python train.py --num_hidden_layers=13 --hidden_size=160 --num_attention_heads=10 --num_key_value_heads=10 --head_dim=32 --intermediate_size=512 --vocab_size=4096 --hidden_act="relu" --norm="layernorm" --norm_place="pre" --norm_eps=1e-05 --positions="rope" --rope_theta=10000.0 --rope_fraction=0.5 --qk_norm=false --attn_scale=0.177 --bias="none" --tie_word_embeddings=false --parallel_block=true --init="normal" --init_std_qkv=0.0363 --init_std_o=0.0257 --init_std_up=0.0363 --init_std_down=0.0 --optimizer="soap_variant" --learning_rate=0.00633 --lr_mult_o=0.812 --lr_mult_up=1.36 --beta1=0.95 --beta2=0.95 --lr_head=0.0066 --warmup_steps=200 --schedule="cos" --final_lr_fraction=0.1 --batch_tokens=32768 --max_seq_len=512 --doc_mask=false --train_tokens=138100000 --max_steps=4215 --dataset="wikipedia_en"
Each number is 128 + 24 x the weight over its row's rms, rounded and kept within 0 to 255. Layers, rows and columns count from 0. Numbers have three digits each. The size before them is the row's rms in percent of the matrix's.

# layer 8 MLP up, 512x160, rms 0.268, rows 118-204, columns 0-79
101:080119119101123112123127121141064157133141112166125100111141099139159118098121136186160123155148117134117155140100137124134144110194074137141116134127135123135111139135146159141157152085138112066132126143124174114114131101128168132131110101
091:113112082171146118156124115123080119123070127137112147143181103118142137126096112109163179146127097099102156158107138058126151099098119125142127171099122105167145122102128152110149124141160129139130161129133114109145095139095180110093145131
101:133081143132135140088142165146105122118126114126106111115162136129120118107100080086141117166109136098142128151127096101125112144156107109147116140129155080155155133110162135148132095130135156145066156154149166136107159110095083177140135142
093:116129122120144112130129164131143090130124125154117115126143109111147111139146096128173114092123115111162148131105134124108149107112132136128122114132108122115110143071062130124125097152154097159130122080121108159130111142143143073182145157
114:131161169146128121155155103127160163142141153158098126151110142128143174126140116155161120117093129151137103104170096152158092093150156109168162120134111116143116144140113077103125102140108100142097086151128108113113107127140176159094131151
094:121171109099147136107118084155112138171131110121137121125127130106094108139139112136164138126157125117115121169110087097133114121130147083139159105139104108088093078088123157116122130169129120131128096159112122130148102121186127093119100144
095:098105154125176109111165150105128126109126134164166160096152146142130139128149115133103077138133106151115141147106164136064099143102158115107124146137130165122129126072136110162153171105122137093124122109140140129154103088108154123105135117
096:182059115154097110139160089127108099155120121110098145102141108108170082132133117148107100138115135100129142136160107166130170154142093113111136153146092114112125139127135132147121116167102139136110118143114128099117143092167099127123115128
093:093140101149164112133095136133084152156122101114109187131068130159114143138096112134149138166149168153115130141151143138162137158115144143136130148108099116151084087138147151099127141146148137106136100135083093146126145108127113110113117123
098:141110128105120161151144143108113116127114120128193151175097135127091163135173114099168117101147126129168123144120125164144113156189155098097102117113109124158117126114105098124138099126102118111132146113110112097137147116142183121110109134
099:131158118143102116105111145121114155118152123095150085113144147149138104100123136168128129154131142127119126105162127156100136096074174129144127106134130179156122096123128132095124088180140094127104099128114133158130130181151120109159117170
090:090095151139128115116133173136122126139145113141155149131131142118103085138170136180131153139115120099132185164118106131110155112129157121109144123116118119111119183117166152139111117111131106120093127121129083117166137070145101110095090148
104:162114126159134154175108159108094114182134133130123068149106153098094106134127146140151130102156123114115099129106169105119119101116171119155122158109149116174114132151137164128105130141138104097081134133089122117131142129125199155095111139
097:113160131112114131131141138142128137138138162096129118135091150114150101086147178135160108160193108102155152112128120127109099111143096094120128122165108175130104104098099131131146085142172144138137142121114111109120112136116127115145143124
104:155154136157110124143107083152119113083154128148110112140185104105115152146163154160174133157149140182092121100153130136139124141146143114111151100111130097104133135106142138111092135156123118117143149154156130122078120106146158107084142152
100:139109162115147133120105126131129103113135114165164136122157113108118153163129147150156151154129134123090144131143048086126108108138093101098086149147103137098192109122105129114144165137105132119121115065124129127108104126124139113185160130
106:086178068148149144082162123131104103120117134131153120119178106141139109109111099147136157114111116152150127104122108139107130148129099126126102162129123125134147110135099128114133116160074084133119103135119109145105120103176111135116113131
102:131135145128131153086214110127156163134115122119103124120128125138133127149127117180169117113109117154141132083084132127158140107133141135173124136115113107135120121128129121139078150100095124123094133158103137130186104105138119109188115133
097:102124079120122126135145158157081135104128179114114103112122131142103125126158138149141109157137077139162129153139108099188117168143137138120113182089166153118149153104143138130123099129131106130124151127139125097121131104101100144132134106
099:167119151129121143137119124128102133107147107145095109123129077109140096076134170136084144132114123131096188150108123119103123152127113145163121114160145132117166131146178122128114126123149129117082139127097160123146131171104149088125163153
098:139148120114135118135134111128141126154109165190086124166123138119146189141112113102146168129153127126138138138159146165103113192149127124132151128134111148107089145106133108117145126164102094157127102154134114108156135139139149167124132123
093:126139131151116137093099108103133065128105092108124101132157133141120167105124133114155111114107140147151112131141135108126126110138154067111170143104125137112153111079121165094194109106124133077143129104108148133118072080150111112090130123
097:094133108133146113168094118157180098115115108139117149086141137123186109116129119141150142128134150136097097103133105142124127182123159120095124070122145151129111127139133154132110179129169087092097147124153126115168121138146105151120135170
109:100141143155128105139133107140123106127137116105157078114127101111134155080092148129136118084198137146085149127085137128171158144113104103170124108080093158129156127101102150084130140137082120144139119126132092111168090108119144072102144153
094:145126142124145169131139119104144107120157152094118133084121133127084162129117151158137133118136104167171155120103105128149153097164112121123087127163125173171105139082099118189141118148120096090130136130105152152133132090143127171137124129
099:132125164134108142143107145117095131182088122127118221150141129086079124150142101144188106131106111108104119155148148149138120110173137106124122132130159097129179147165123120082113105144150132126119118112134126147094101118123150111111116169
097:123146111090123148084083122115100074112109153144122125116139147131141120098114105156197164125082163139171147106092125170114121136121136083108125115134152117135113161141133101126115070092110134135093115114156156119119172144150091090091114156
097:116136116107158106092149083084107091105130138130126115088110141151155101104145151147124123123120149127078120098108146099117109168109129086136120122103143115156176096141138103140087137145115122133081152110134146118101125127163151118088110113
114:120142100171126115131155117169117122089103147183145140107148126118152081120113131165121177163120133183130071116112116077162093136121137146175094133106091115131087112106086105058130132125123124092095133160131111105146139128106141158136161134
099:088092081111125127163114154150114121108138128117117120132143119128201141118146124149153136118110137126130143108151133111093155156112091135124171102113129149117112141064114120146102137159129076133153135122164110161141145123138134142088165095
097:119084119134120124110165074136107122068143098128143087148126095133118142132128122134084163111146124133155101149165087105107135145091127119144159124121138102172173114158135136090129145135156122145140142109139109170112131133168100119129112118
093:101132159112138146142131115135120079155107083135116147183121136138141168101161145136097111088138152122149112150124093137104136194122141120156135142105093070110096117129131185120133144158139134134117125079097105159111100099115139101099130126
092:116093058097123140124147135137119066166128118123154125155146081161143147118059147087167137144117163094133159101111143083173118083166163158110122116126120129142124116125168124082106100136139109115125114113109116148146124155107127148144154145
098:091118128106111160172108144111137148144160068120127089100086105150119132126128118103156121094167119146100103122092128120128143120102115137150166107127143126124144124105101077127146127139100110123097103158154143130144147106133117130171111133
099:099143121098134125142110083140127112077141119167165182150120099104113146103124124142175099144131165106144125157106149170149099132122145086081134139153160137102130151133103157110116128121126135133152106133144164079146085130117127123134146106
096:120123128144107097138147114132173089138110135096105106111124117108102173143115079074156103125104146159127093173073158104144162137158106180154146126131084132163152127114115146126137139134125138131110165118146128112157076088124160147124147137
101:126160096157124134165096128104131168117135089110099108126121138144126144090144111090144125124097117126089119087112157113133151122113156100121105087114159120128139103098097087128112101148119124126091085093145124136137091170133129124119119184
104:138136153126139070121174115143157130110132136118078110105171176143123103118086140147134096144114155157094129124128131125131103174132112123134118121174123128146123078140173152118144162099141115131131132134078172150115151106143108085126174176
100:110134113132140096136082105122110125151112159119123157111104135084067113100149098120151157128124162178105151102162171123105154117094134131164123066101055121098107107112111177122140117111132103115111145166101124134117140135122194105084130148
109:144139106149113160127132136096168129151152124180129089108105145102108107088134140148120099125152131120146108133141176094149107131133125139137176106164142126154124124116118136114147141138120125111126110128138118159085148090120106163186099125
101:158097112124077071141112110144139154111128144161123110132114145126152116101144093117127153149104131134130121133150135130116148101163127168143168161083126146140121114133154081110143126138142098094068129128180095111140111106148121155138149114
101:134110163142136116137090136139198099124126114118141140120120123128146154165097165126077141125136106131124156142146114146132108091099087141116107129170146122094103161106137142139140135138128094111130146120125100114160082115160150096110114111
116:148167156134170125118089158099103118196139130166149159060075140156098124127103136116108096119105171117139172123145139147135127108124107128143117165153091117126128171135066149114122109122136112165090134128115089149118112133142179071132137115
096:137125094139130102109105146159130143120143099133134112114156123187147120107169116127138126157092161121108116132129139117167166133147125138139143158117182127104130102086140126094112127082149108135109140110105140153146111139160151147133069166
100:141124129131114114156154109117096147099156152117123149120084083122085132141100171131118133135124103098144183142158102135116111127151151126113127137154183094169131115118123103139154092139121163103167120094123133182119137171106175150080109151
103:093163131142112180129131106104073174093104134162152135109133129139110134155155156116134130128158096104113153139097144110148122135114148092165146146121141091138133116081124108127171109133129127126091157095090137158132138170111081155123150139
114:090137131164090114157103144140127139139121115163134105151114105112113122089106122139123112073172143110153119146129117149102130136114111155128101101164158144134149117123083153166102097104127166103069133117093113094131106107145150154143100152
097:144171101126137143111118135095150160130163147147147120129135114103107137077156098095146099160143117132130145127153131135152115128138106123178112106077136106169137126127137129164109149159118110106109116144158135099110154137121114152141134107
098:129159147153160107115135114136090159092160123077132127174101100142103165107074161149149122157131145135122170094132137183106195142126094124122147158118132105178158103120113128114155116126138106096123141123097131154119103071149167119107131116
102:125106131158115108160155124101123152137108145100119128134082051127099127145107125131174105131108106114100135100130174169140106125162125074100089142144121129152156106113100144182116172139134142135124083132153121136093134147173153133129121179
103:136160116128151132137112104129078113095172148130124105148135125110098161120095140108173085116113113122112133133131093154174129128105145099187126110151140162118150144179107127143127095144117118164106128127087190118141113116176145100164128143
104:185140110089095127171089157148113115156147112105133125119101135098115168102145106119128117084119179157111106122122128119097148131113098123134124136094152152139151144115126089096121066119096163093170092098156141149123120112124165138103117138
100:154136152122147144141113134145091122121144162140114146151098124123140132126097215126122107120170155108158159141101158134117089126133105115139172153179141107118108135104139162149143143134145113153096107116157146101166126132117081147143151121
091:095107136116086153125155129131144136073103131121088125139105105101105117116098119125143119083117126123088117112149158110124116136145136166095127119094191110147113191170154137145134141135115102124140098134112133104116186129122165151099131155
104:151129134112130128111101155141118130148126122136128146170141094150173094095138122115161111129127143180121126120114123104138181098138158083157160161132093127178131123095173097169123159123150113129107125108108120118140135153122165108116144153
104:118119135114119131112128121136098103151114148122086097129154160101114093127139097138100117129163127131151117113145094128185122093102115081147135176115149168163143123144088154155115116119142172064130117095103093061115110162131079119102119135
105:102134108148143148157105095133154123125131139139132140131131149135123133125048113179099166164123171123109147147121092122151089124116098128117141148091127144100141137076138133130087145156168154151138120162147133141142109140138119122162098145
097:144156138152118137135166129146117132117145132138116147146083091133120117101117106118128108147129099138156129141136123169142146046139118220103108124147156124175123120143144114116128105153115105139108118123137140092106166108181126134146157094
101:142106143124138075088145157140117174112136136145173132124093150137130069141138131173118115161121117125088106115115139090121132128179154108112135123139129122154140144113105119094131074163112114107123119111091139112149124136140131177123121111
109:100141092105125100094136121160177114117140117150097138136114091105144167101123109083157123136134163168113196163128126099121126125136087119137092107101135117125115138129156184102153116140116104138163115148103110133146124152158122138158083140
107:117113147168143156118144143132088145141118123105122164123173132108107161124085118157120121170119132114112111117122142147120162098141060100167157133075135108152137139123146156130168140128132087143103139145083143113093112119132112107128114132
095:135143113110143133145158170133149076141126135102139080135143120150155102145121144100139133155131100114112178121099107107108132128135135130122106160101117151080116132122152107147144176175121131138147100132104124124148128142156104088123115156
120:148096155104104133165114153139141112144142148118083130157135148145158119128100142183166116120121137132113133150143127177147178164130132115182168127119106109190123162135125117131138104095107126121181111123141097108091137182131113165126132167
086:129171117126155123138095192136119127147139140137143129185160138106136117126104140125089142125137173113118093127106117147140123135092092093163140172128110123181141133180128134172118140107104144131157123112102123117112081076114153141120121134
100:133119086139148128126147125133113117129137134184098138121143121136153122116122118137108133126098167103171170146118112164134141211136174171101137138124105170118163124073121182134086094145116158158103127128116149104166134122160085124126127129
099:125168116105116150092159130128111091106129149095113149147145140165151084135097103089131112157138149090109113099152158110175157144141121102096099158102125065167150103106109119114148074135132130098113119115137122138140133129151109189099106126
091:171144098097183089135121145114154117109151074130133133188138130145128117076125103127124151138132132141152154118153095102141098190142121161108145125101126101130127096132121195111141150101124131145119120093107093143101171129149119149120154152
098:107111136117156118122134121121092121155160118136149144161117134110108121092107142138150126089149076166155114147182078080133126120140107125158153112103108103124128145122108124122102117144128141095104141088126114118098096152146113097091083094
092:148106127127129088109127168100102125096124154133182162120143129094172145106099102119132119125122099151116134096133143122139083137144151148114149144104098185089098124132128122121115097133148101126138085131117107160092134151127108145116154124
102:123077104108122121117151140124134126138134140132122163138132137088191115128164134122128106126095135115102166136103149130114099143170131113126157159106141115122111128140151120142109112112135130129072124152169129102127139169092140119096115094
093:093148130150138123163119111116136104151142169149124112164124146154130118146135075139109119149148142123110133127130121147121124145124127124150109115101175100112095098107141130123140125189117138148104103117132138080180083152158123129144131131
096:111105114117150128147122092130139135121153115132087108104086127108096123113116145109144145140124127139131100091140121117133132186115139138129189144151129151120175164121110130162137079130128098065156117161135129142129072113140113162130060120
106:118116135114135112122140161160128122102150174133100134137118134122112170115116168149165094088168121162135131077134146113078181144150117112122125166122123086128131170153119110143089150112135130140096129129101173121115147098111119127139153074
091:143119125133127111140148118145168149101137120115151161156064123119144124106166129124133132113165131109108120101102168145107135148125127145134150089124098088180152067064124103144117075153060081140134083113166127128140134154127162150112111101
094:113129132146145151121145150127096137087105089117121109082143072173156139134103150146119140167168117113096113100128138115147102139162139129157164149145129110119109092097146099145107114175117164141113142129096137126150115143154107139093103135
096:094137145131105131102147143120118074105128125137173163128151108146113185130152136162113119115163188137136189142135138119123124104113145095118145106107172109160137131138129127137154116161109114158075135154169128107117108107113157137080114113
102:163162088175116131115146110119111136132140155102092094158179106110102147134125120165124134117118111100122115149107137113133135130159137126122107118126146121139137128131121131117113135115126152147088136054099074132125170174157103152104140155
090:165139139159150152141165141116122114103141156129136117135182130094133090124104109132132139082154110104098175111071126149113071091113132130154110136122101102091115135132210103151107132112129114152141155126134119109113079150148143150118139109
094:128123132114167154130142147169118103146150135126117100160130098143125133169108110147171108137136137121149108197132134127135129079123108118134142132131132113121130120147126110123148097105122164128091139150148111132124103110114129138108136167
099:132104093137113195099127139126145111107140125143090099152124126083124173156171143103096140121102125123117143103127138115084112146122117084111086141150138163125134136164136115119139164126139124116134136161121158127118143128147185111148123138
101:101146175119112105097164140137141110130164110158141108121117123113137132126163116167152101144164106155114149097091143087123084144147136107152104139134160162134130111092084102137101126173091152132141128146131092168143107145077160060122161145
102:130134138136102163135120161124161097136131128140120144037135108114122189177113138152123121120168056103098152107159124103123118149087123158120130136087126114126153127153133122109125147094103141149113138137141108144098124125136168137146119100
096:121134177140149122127131085146128120099122116145094127142200115105134124115102138140116176156124157144087172122155130159161127161119102110121151107098103114137141132117092110157158117115137125152140166100079080130110125126127145126130131120
092:102111132146131159168109144163133113150115093144167103160131118113153101113117129116104097125150133116158136101168141161138127146183095088130122136175158146122112112153155137110118131149099138129113159112145126128137124158122150179092097139
102:098137151095128160120137117104137130120120085101155115121109142142136084107138115162121103122097133131112171170076148129197094127126122127150113096111135110188139135096157127112138117134171126159152125124156104057116123135148158148081147145
094:122110106099101139141147139146132084108144134156115115108110111104122148133118179160093115108096133121092117126118150115117136143084098138074102139105140165122138119169104140080137135121127145121121143140084121146146121114117142135159186124
103:142145152132142127144135130121111104148115123097138165121111126114128142142082159096153102107091105181132196127128141129157131128187116156117153120116108164155159143125135142137123110162107144080066090126136129101108119108160125141094156154
# layer 8 MLP down (transposed), 512x160, rms 0.216, rows 118-203, columns 0-79
107:111171137116139113124105118129136130122147106081099167136134147133089158149068117153095146172158131138147153110128154128130104097129122144141154128141169142161143069120153128138108108165149107124149120126158122139108139136126101092140148114
092:103086137117141148134143154152099140143120137125130092190134148104129137080131110130091137113135148113148117079154123118144155153122139086113177062116117126155114137148103114098148143114153146100101143150127132093125105158126131143123145172
101:111177121145109163138129079148098144137076133153157137151160106125117117171112134100134135132102114055173163110094116128093084120161168107153145139155098124110148119115141124103183101090130121109126126115122155129143126154133115161121118125
095:174114149146149101113202148143138085134106152085155097116188140183104143135125113155105062130173114139148176138097142108133169149126147119151116132133142129120105123154117078152129092130140113101112123120119090156149116159153139162121137107
108:083139129130147132135147090161162202131118114114082148149092142132138138134138107162127148120114115124141130121165160091120128136136128091141162146159146163145171110162182166119116117135097094179126108126097081132115118116141122160136120139
098:147101145131154162123115122102140139105095100132145103149143104145161142112141145099097119094072161131140136109148119137143197101172135144159121119126138137117127094142144110096160117110132109133115114122143158112117147132096128143164111128
088:117122121144132134080110128140139178123110147107078136115158098140109131124142110087064169134113136115108135115137144131139076160147174095154138101137139128092109128136099120099173104149094112158154148089095166113129136145174164126182111107
097:080134130139135128103116118175131143097156166120120096141127132137113150111116124087156141140114070127128169154130169066082156096121111134141151123118105143126153130073139149139117086163103078123111168086115097143115122133088151157144117156
091:144150127140123096109107131161140166093194139095125149134175127126127120115121093163094123103145151164081082091120131145091187161117067153143120116101173096121147135143139141111117139135137116115138125131119122141130146113145142122111110089
096:068132090143120133111133128123125128094146114103158168140104112134127185164127091115144109122151151122119123122092148106122078122137140130123132158120138161164145161151157123141130143100140131149142134159163104121161172173132119099085153132
101:139145150140149090118074108130128117137160118110158110113134123183156125091116111153142161123096112111136129121168144115134144084142155099135126132106147180139126087097124137103118105115142089106120114114131168115154097163088071090148123096
089:142104145117105082119153117111145109157111119147132123152116085123104132122156107126098105105106111167110094118136098120138137114111145142166119160114107153163147079101111130149160080109123127107098134141070134150119109165136100145123150129
108:131126135135162136157154148141144107131107131136103069127126134163108135110148109104150126061139118150109130132117124143102142103130098154175145152131120103172113134104159120129122065162091103106157129130156134111101127134129102188124121118
096:152164101134072096140141115108098094159113159117118137071173122097146127135139082132164099121148130132109144153158131143117115129138122159131106120170103143097109130125087091114101114096111103172159132150161132115126190149127138107110141141
100:113106113138135104096117142152128116159142123119130141138155117105111162076157080129137120155146137200125169114098098155174199136157123137101105166107164121126164147110152162126133121118136144099136096138114097127117091133148155145115101108
093:111123110105165159119095182143105147156158101165110134081068204109158077142125127096138131147126130144124135175105084096137089151107152122140086140137153109127129159139110096126118113108117120128124165125150093138131134133137126112113094115
099:131135155153134155118167128137100075159204107101187147135115099169119139135134141130097183116114091137168142118093140087139063145129128131081132111143149165149114140157150122129142143123131106156121127122141143167141147148135126119128137136
102:086103099144181140139114129092132177109102123140114168126170115175140136187140108140128100090118115124133099168129131118145133122129104136164091113116129163102159136168159094125097125139076130138113115136133145142109134126170110120140123157
096:110128166127176073126109086118168092123120120217132105139129114161122111144147109143162131146095154096119122146122121120135107134190103146102084147116103142146131131110141150123138111127128157154145147144138147158141163095139128170151159135
100:108120144138098139133109129116122152124095174151147081123139097162114119158135087156146121106157091137093115126155098126127148113167095144131153118103123105058095071137127128107145124129139154158109106121150122116136126086124155142109117137
094:099142086142117120124109076121146125131147092125111150135106111163148087134115131146097164111106132126129146115103126098043117110098147123107132125095105125123137117064160152117129124089153139141138141118129140165147127133161092096146074115
101:118125118113124119136162120125118117134120152092170088101134134099072060131087100123140152124144161085180137111154108137134123157138135125119093120155123149087153148113131155121108157099134107108115123161127140093153160149096112094118078189
099:152104134140103124146118150093133147105136077132114132126179131204138155121104131196098108141106133109150137085114134146133121114162121128129096089121138097096104107127126135148147110171169117093138170135118129117099161120125094094132128082
112:153169087153126140126118088160174114079118149115154158095147100138135126150122160142142154100114127144128125126078103155109092127130110094149096138101125158129133174120130137096103134121130131181123131101102100146150149118130106094127136176
096:193088119140169172091115150106139132132162132153085130128087135132120178129112105108118128116166137146097141160109117091153123124137159173106173118144098134102106112114084128072124126123136132103116110169096115122103115109119094116129133096
106:152093098107114161171176115116124126140145163102147141102136108107108101114111140103124114097134116147090120138163143132146144162164109155137134143102098110104136132143116116103151158156149148142124142177111123152150172124143149125109141124
103:125120183150118136119152169116140155121134166123135094133118144147131152090162156151105136161095167126145171097114130125097169111162068108117140118146077129115092115154126131157120100091095149119170118148132146140084122102133129126116134143
096:138091121140090133161136127130138102137166121144142116094161141096129106109142095084134131136166116133112125092123101103164075130174100163092150145118142142102121116127151097139116132138088141138124084116119155156122208118139107079115126121
112:131155130151139109090116111136129143145109161123148138147116131119136124116144111131159157141094123159136142140113129101148079129149153151138110133133106150113105141151116111030130137169136109148110075131107121071144079106129174114114162108
105:134100114077136147144125123146127118144169111123107137137114148078155104137088130122082108142145112147132097146141110093122135108104112101175126128120138170136118136163089140114133099133114141100166123104115146100106085116107136161103098136
102:137105131135153147132092141136144132151121181132135170141123106091137164102167118143102092143127120130144105166138126145095100130145158136128132138121132097134109089128117120106130132136145132138113144117139115096124137167153189167130167121
094:159134134130128101116108122134131103128116123116132133157139136090110120147140078117200140124143111116112172083126165125130094107130142115113135103195158146157159131124155115133119120164130159129150039166124135074134173130132106133130101158
098:155085121149139136092116108101123140129128114077129146147144119116111129121102118131097102114175146125132150119100117126090192108101148144113109157103151159130104113132127118121127174110090135132111118110159112159095129124089091104189142142
098:147121162155145150125121114117103158172132094130132169137138109080097163129139095114108096143123120155131101130106139125100157154124112127085099101113145119145122122127112062123151063117144145139128128139117083147144117126155130131132139096
097:087079142119166131101149126174171112115131114121146145134113139086124143153122121151095130107144125141092128145108141156165136113145109111107147149103167116108133115113108113102158121145122107186109122140150104144111124140119140148122067127
099:128158167165143104164087127139154121130100131114121126150157122123118143137105113157109135125104135157160121109127148135148195112186139141112092148131105084130125103066136097105141120145134140124158129110139095131108073141129132101106125133
103:158118127093138154062134136109149117115072109127156143175126110145173118109153171134098172141125155094127103156134121113134158120135115139138153114172111104148097112158142127092110122137114150116134139138130166153079103142104160123167110124
111:177158151144169135101104140145102106148125103132099136112128086118158113139109120114137156113119122136130089115124098092138081111121123100127150093193137147135118095104128146132128127123117123136210123148165155109136083158124131149149155158
091:117141082129159146105079118110129149147165107116136121156151108086111152121134143156132122125146130105131086102173131154143190142141130145135103121150149114130121124154151116137146110146129091148127145099074145137132173138138099103119145132
107:150115113148150127139093088112092119121086113084132114097103110181130134121155113074096148120105163121138126104104149145143148100141125101161128102167149150118122152148119144135132137132133139127136171113084096157143130122098117147147146112
095:150142068114144103100131150142176136160152170149107120114135165134165119126164128140126129143171127131111142136110107145107093139094138093144152103146119152167117152109117129105082128111099141162159107120114095165134114148097144139105152120
095:165168155097160122130133131140127103114113118095136130091122069166100190153116165154122128143142140087106157104145117138123122091109121158145084087155114159106095162092165156103103108176099160116104101134166130100137117130136145158137119124
078:152109097073139113109113109136089133124140138128099139107132183156104128120114112150135172097106113078142143102112117128152155126078105133165118106065103127115128165134136154096147116122119130132124123158170131158117154128129140134138128145
097:133129136142140157129102173100094143116134131155138130122189124154136134115117116106119127153110151187123117086166109147142232122131121134135112109134134134124129138114102125151112154112084105116160143113090111099196145150170161146141106127
109:144122082139154138168152080106157095129155171137112137167141143137116088104132109120123155155145132147120093103138114127067075139139115159069123146122130083123130142123151100115117078161145156133080131146114126141168082102115175101128087104
092:112154101149099123116128124148135131183107159147120091111136155109152089120166111119157127096179166128145143117135132117124141117127122089164112109141080130096138125099133181129124133131147110130109116148087110095137153130144156117156128129
108:090103128203098125160142135144118150103159108140169113110134147066140125106147162121109066110150127152135124093112102117108152152108123119113099185124132153151149085152120150119137129119137138128112149153103129124160145163125128120146150107
102:113150132109125154141137158100143160122137129118106083142126077162095135151127131167137134136150124142118144127079103115069087125150171105135137147139111128097120110083164130148118109160137173137123125154100110110122114095142110127118121158
103:117034111134123105111124121132150148098103121165131136142144113128141083153157119162124142120100136134147083125115143085139102126143130131189134115149096143126130106164149152171131161115139061105094113117131129144121148120155113140168141069
104:145146101099106091198145112144136131073132140105119088087135108178141145108131142096152149119102117114144095105112152179137117139118108118101107136142129100147094117123106150064105152153104147156141121119140123073146127100174134108148161132
108:123126080122154175133097139141140152119136128118123109119166133161143137109130113104090144115120121105163133114148128146138098173105116144117128145119057170142133100115116113130144113163116098116131122110126147137131130117104138100124151169
107:138091155175128146131171111112123099111134127191146170106171128161128166093119142129102159143126125120078149077097112150165138126145116151146110119162086175124107127128123110129096105100141122100135085149135130141104120161145103153165103121
096:125154144135125123107108136122160168090135094127180118121140093146111093091103162140136123117099123131110118129110116106137120105109142114126125152106108102137075084132149156166113122137117165116115128082143137120107147109155104144129152095
098:149117115156126131115120146131115103140123141100137130095128190156123172176123144108131131128099125161116145134140129182118077125157136114192112127140118081124145146100191160120148140081165128113149155123095100131131134112139127144123125107
096:156150158153143112158132133085111103190152142086145125148109149133109157121148122123153122134137133116110132118138119153103248135114095120151139126127157138096163127127133183131120132146122058193129120097164153096125106137120131137113132124
109:115144153125126122142144112144106147102154079136149145124108075122108114133118142137196129168115147127084142088141183070086125102113107121172105124123148132126131133104118132103178131158146155099126142127131176088159092091136115120126114136
096:097191111161123149129129121103164113166114149153124156121124146131071116127089126132124101124139149101123097215121146141122072183141102125121138131106145138137128131128090122151116089129100138109149109118113138121181113118117135122175118098
100:147085120135125152148143158107154104115126150166146097134182104183130079134123143127101118094177139165158075116132135133102175116156132149059140134138125137110112122154112145064106123098146155128124126177139100129063168133111083124132140118
096:122155125106111118158159186135117123141133101134099116138132145121089127154162155099120136106105118122111160111099127139109171124146111118118147149160110135143132096120176125084146144152093152139128094111133096113120109088146111129098100115
109:087139126108107099134149107115130134167112157145140112137126175117166080142117130091126104124132087154133145156133115107122102080171125128148150114149123142162091153118089126137100096120112108115125112105159124134136102105119148151143116146
106:164096171079093115138151111097157158154146099117148177112163146130141117152158134144106111134089099153066140133134118160129144125106111149121151119127167127114092120116104052107118125167111119093115079120141110098091110144128129113140103102
095:167177136123133142122131118120108156096109061139120132136114121159124102089158155160158169161108148112091060135092138095132076129136133117152107117158150130162103125134160124183126124162157113151122144096156122115153117073114139103137138173
120:097129142141112136121117116101116112080132108082131103126107116116130097111094136120134106094127138126094135128117133135126219107101127126212144123087135158128118108123106124071160114126106093124121110123141149092088168135118137158109124159
095:092117122161135105150157133139153109112117143138140118103144143095135142088132141139152122118137149165156135117098089136115090123164098168163093092146131157142165115107154149152135131114113120149120118112096161130110138200120123095110159093
094:102106123117118121130129129159141140148116159112134089134161161112126115103146140118090099130117116136102119077128136144148120182113162160100099123103114100167101107147102160168067169152113105165135127109127131128115076119123118137157105113
102:128127143135116068151137115130155105108151122139120113129141134134147125167093165132117133143109115114105106130119101146126045099185096133158122103124139100078116170142140136176140152174168139142149137141127145140100123118115107146152111148
094:141126140102128143126122095117168146155119084159089172143099124139103128140151146117135144090128119133145106175120122123155105139136121172165126127126125132096145120137094143113096119107137118133137109093074161124109128123136168129162182115
090:103148147117147169122132155120123068128121108146145144123108095128149124135145106146169101085103116147134123076101136135156097112097133142107160106090130158118107167138142119158107175147121131167054086138109128104139138136095129094094121114
096:102141134090139112134113152088112122157138163122097160118122141147123117124133123094126133161104158122146165070148109126107114091128133140098098104123111128137114142126084143172157121126108105182119157142135123137129139108115178147091178108
106:186137100129064157113105127118113127131191108169113105147156157177097133062158103129120145126142108095087133122122138146134110123143117119148105121135140146118160174145130141129115089111138128183129156121148141125124128121122127163143131119
088:124125111138089169114097149153157130141138115129095159116140112148134116158143090159153127121137096145098162129128124149162125186097141123149092108123175144117095119117178135128148160124167141119109111102161069117121082137115111142130118177
089:134098147145115098107125126106102104120128170159158143170185123126120133147119156123082108095140147130108180145125145128102161117091129147131093128102103107127133120137130066118138129142152170143098111144160160117136139164111113097155178137
104:127133144120108117113054085103159122173133089126123139146163103128133089150093115149142150169065113123094116103116123116101153150121087105197118114134105102137106104145113142142142142159125131123175121114104120136100151144145134109131175143
096:127117151139135133102148174124179148115159121147152131120126120113157129141113115116158112081117168136124108177176122133126140109128136090109152136120134107163146139167122143170139107160152117074092162150156112117154158167117154166119120114
091:141139138155136124083144168176143127111158153105129175085128102093134141088120117105101132117179147114124131117096107153147147148146120132172096128101137120128105134140102131136147130093134130103150162168079129102136123095147147154094126149
100:133139144095086123158132152172192148176152121126129089127144156126085135126167132179152144124165125109132127155123158135156118171144130138122124121147152166131160113097129139155175092148108131131153117159157135127121104130144135151138144144
106:115145158153135111129132176155164136112097106082122157088121123120074127130125136124130184160118159119126127154104143149143152143131134102112149138143146127148101169133153137134130123141138126132136114133127168123144138102098114144130077129
088:141139147110160133142117154132080124107146139181163110146084143096168127088150146144130118124170097109110109092126136120118042120103119146129147094145127085145172115105120107146120104120100139114106085136092102144138121094116115115086130141
103:110098103154167132124134062145107142149123088111130121148117104138130123203100111098136140167136128140133125129148085124113141135105123145122135093130127115087124124141153104124135144130041137129074109131141124100059131149099151143124106157
100:124113098118110138136121146165126123112129122153135144097104144139118131173162122083140166141147138106141108137133112084161055136148107121129114112099101090123142130114127109143136144160144119105132127111116109114148129123143115169090170169
099:140118126127064123132145109112186148112140127144099100136158105106133124107126137152180115140096114096104129137146126119102098135138087111105090181116106122105118124155124126116116108162108116141150160159129141173114123143092123108141126163
097:124124156123080129102145107114086162152163114134162125130126150092140117167097126136154129125130120129108142131131130125127119135129129153159100138114144102141152110154120136119138080119156135137124147114108086064104104111143136140118142162
102:125124118157150155133132142123125165126076097175096153104107158078154093111150101119120137124081114131112157085116120120101087137134152101129170140168099120099113126128104143069122097143145159135135124112121126154107173082150121166137132174
101:129155153140139107132171111102149140060118098124116139143115131160136137141084118139101125146154146112107114159104132149119117152129133173144119109141175114157155120058144142051087118110117149143128112137098117073154103124100156124102116135
106:148133112140125107128088149139135111121173121144115153121127153099129150133157092116153136139177120114135160129109097115113169105140145102142162139134108124074116073108103093132109128127133151101153111097150095105117108105184139120085140145
106:151100140120130110108126112167146104129116138150063124104141089160125156132162130131124109081148115151112126168122099091118055123121124146118131127093138113103170104140113103115073106123149143132147067110114130143118145166089148116146140090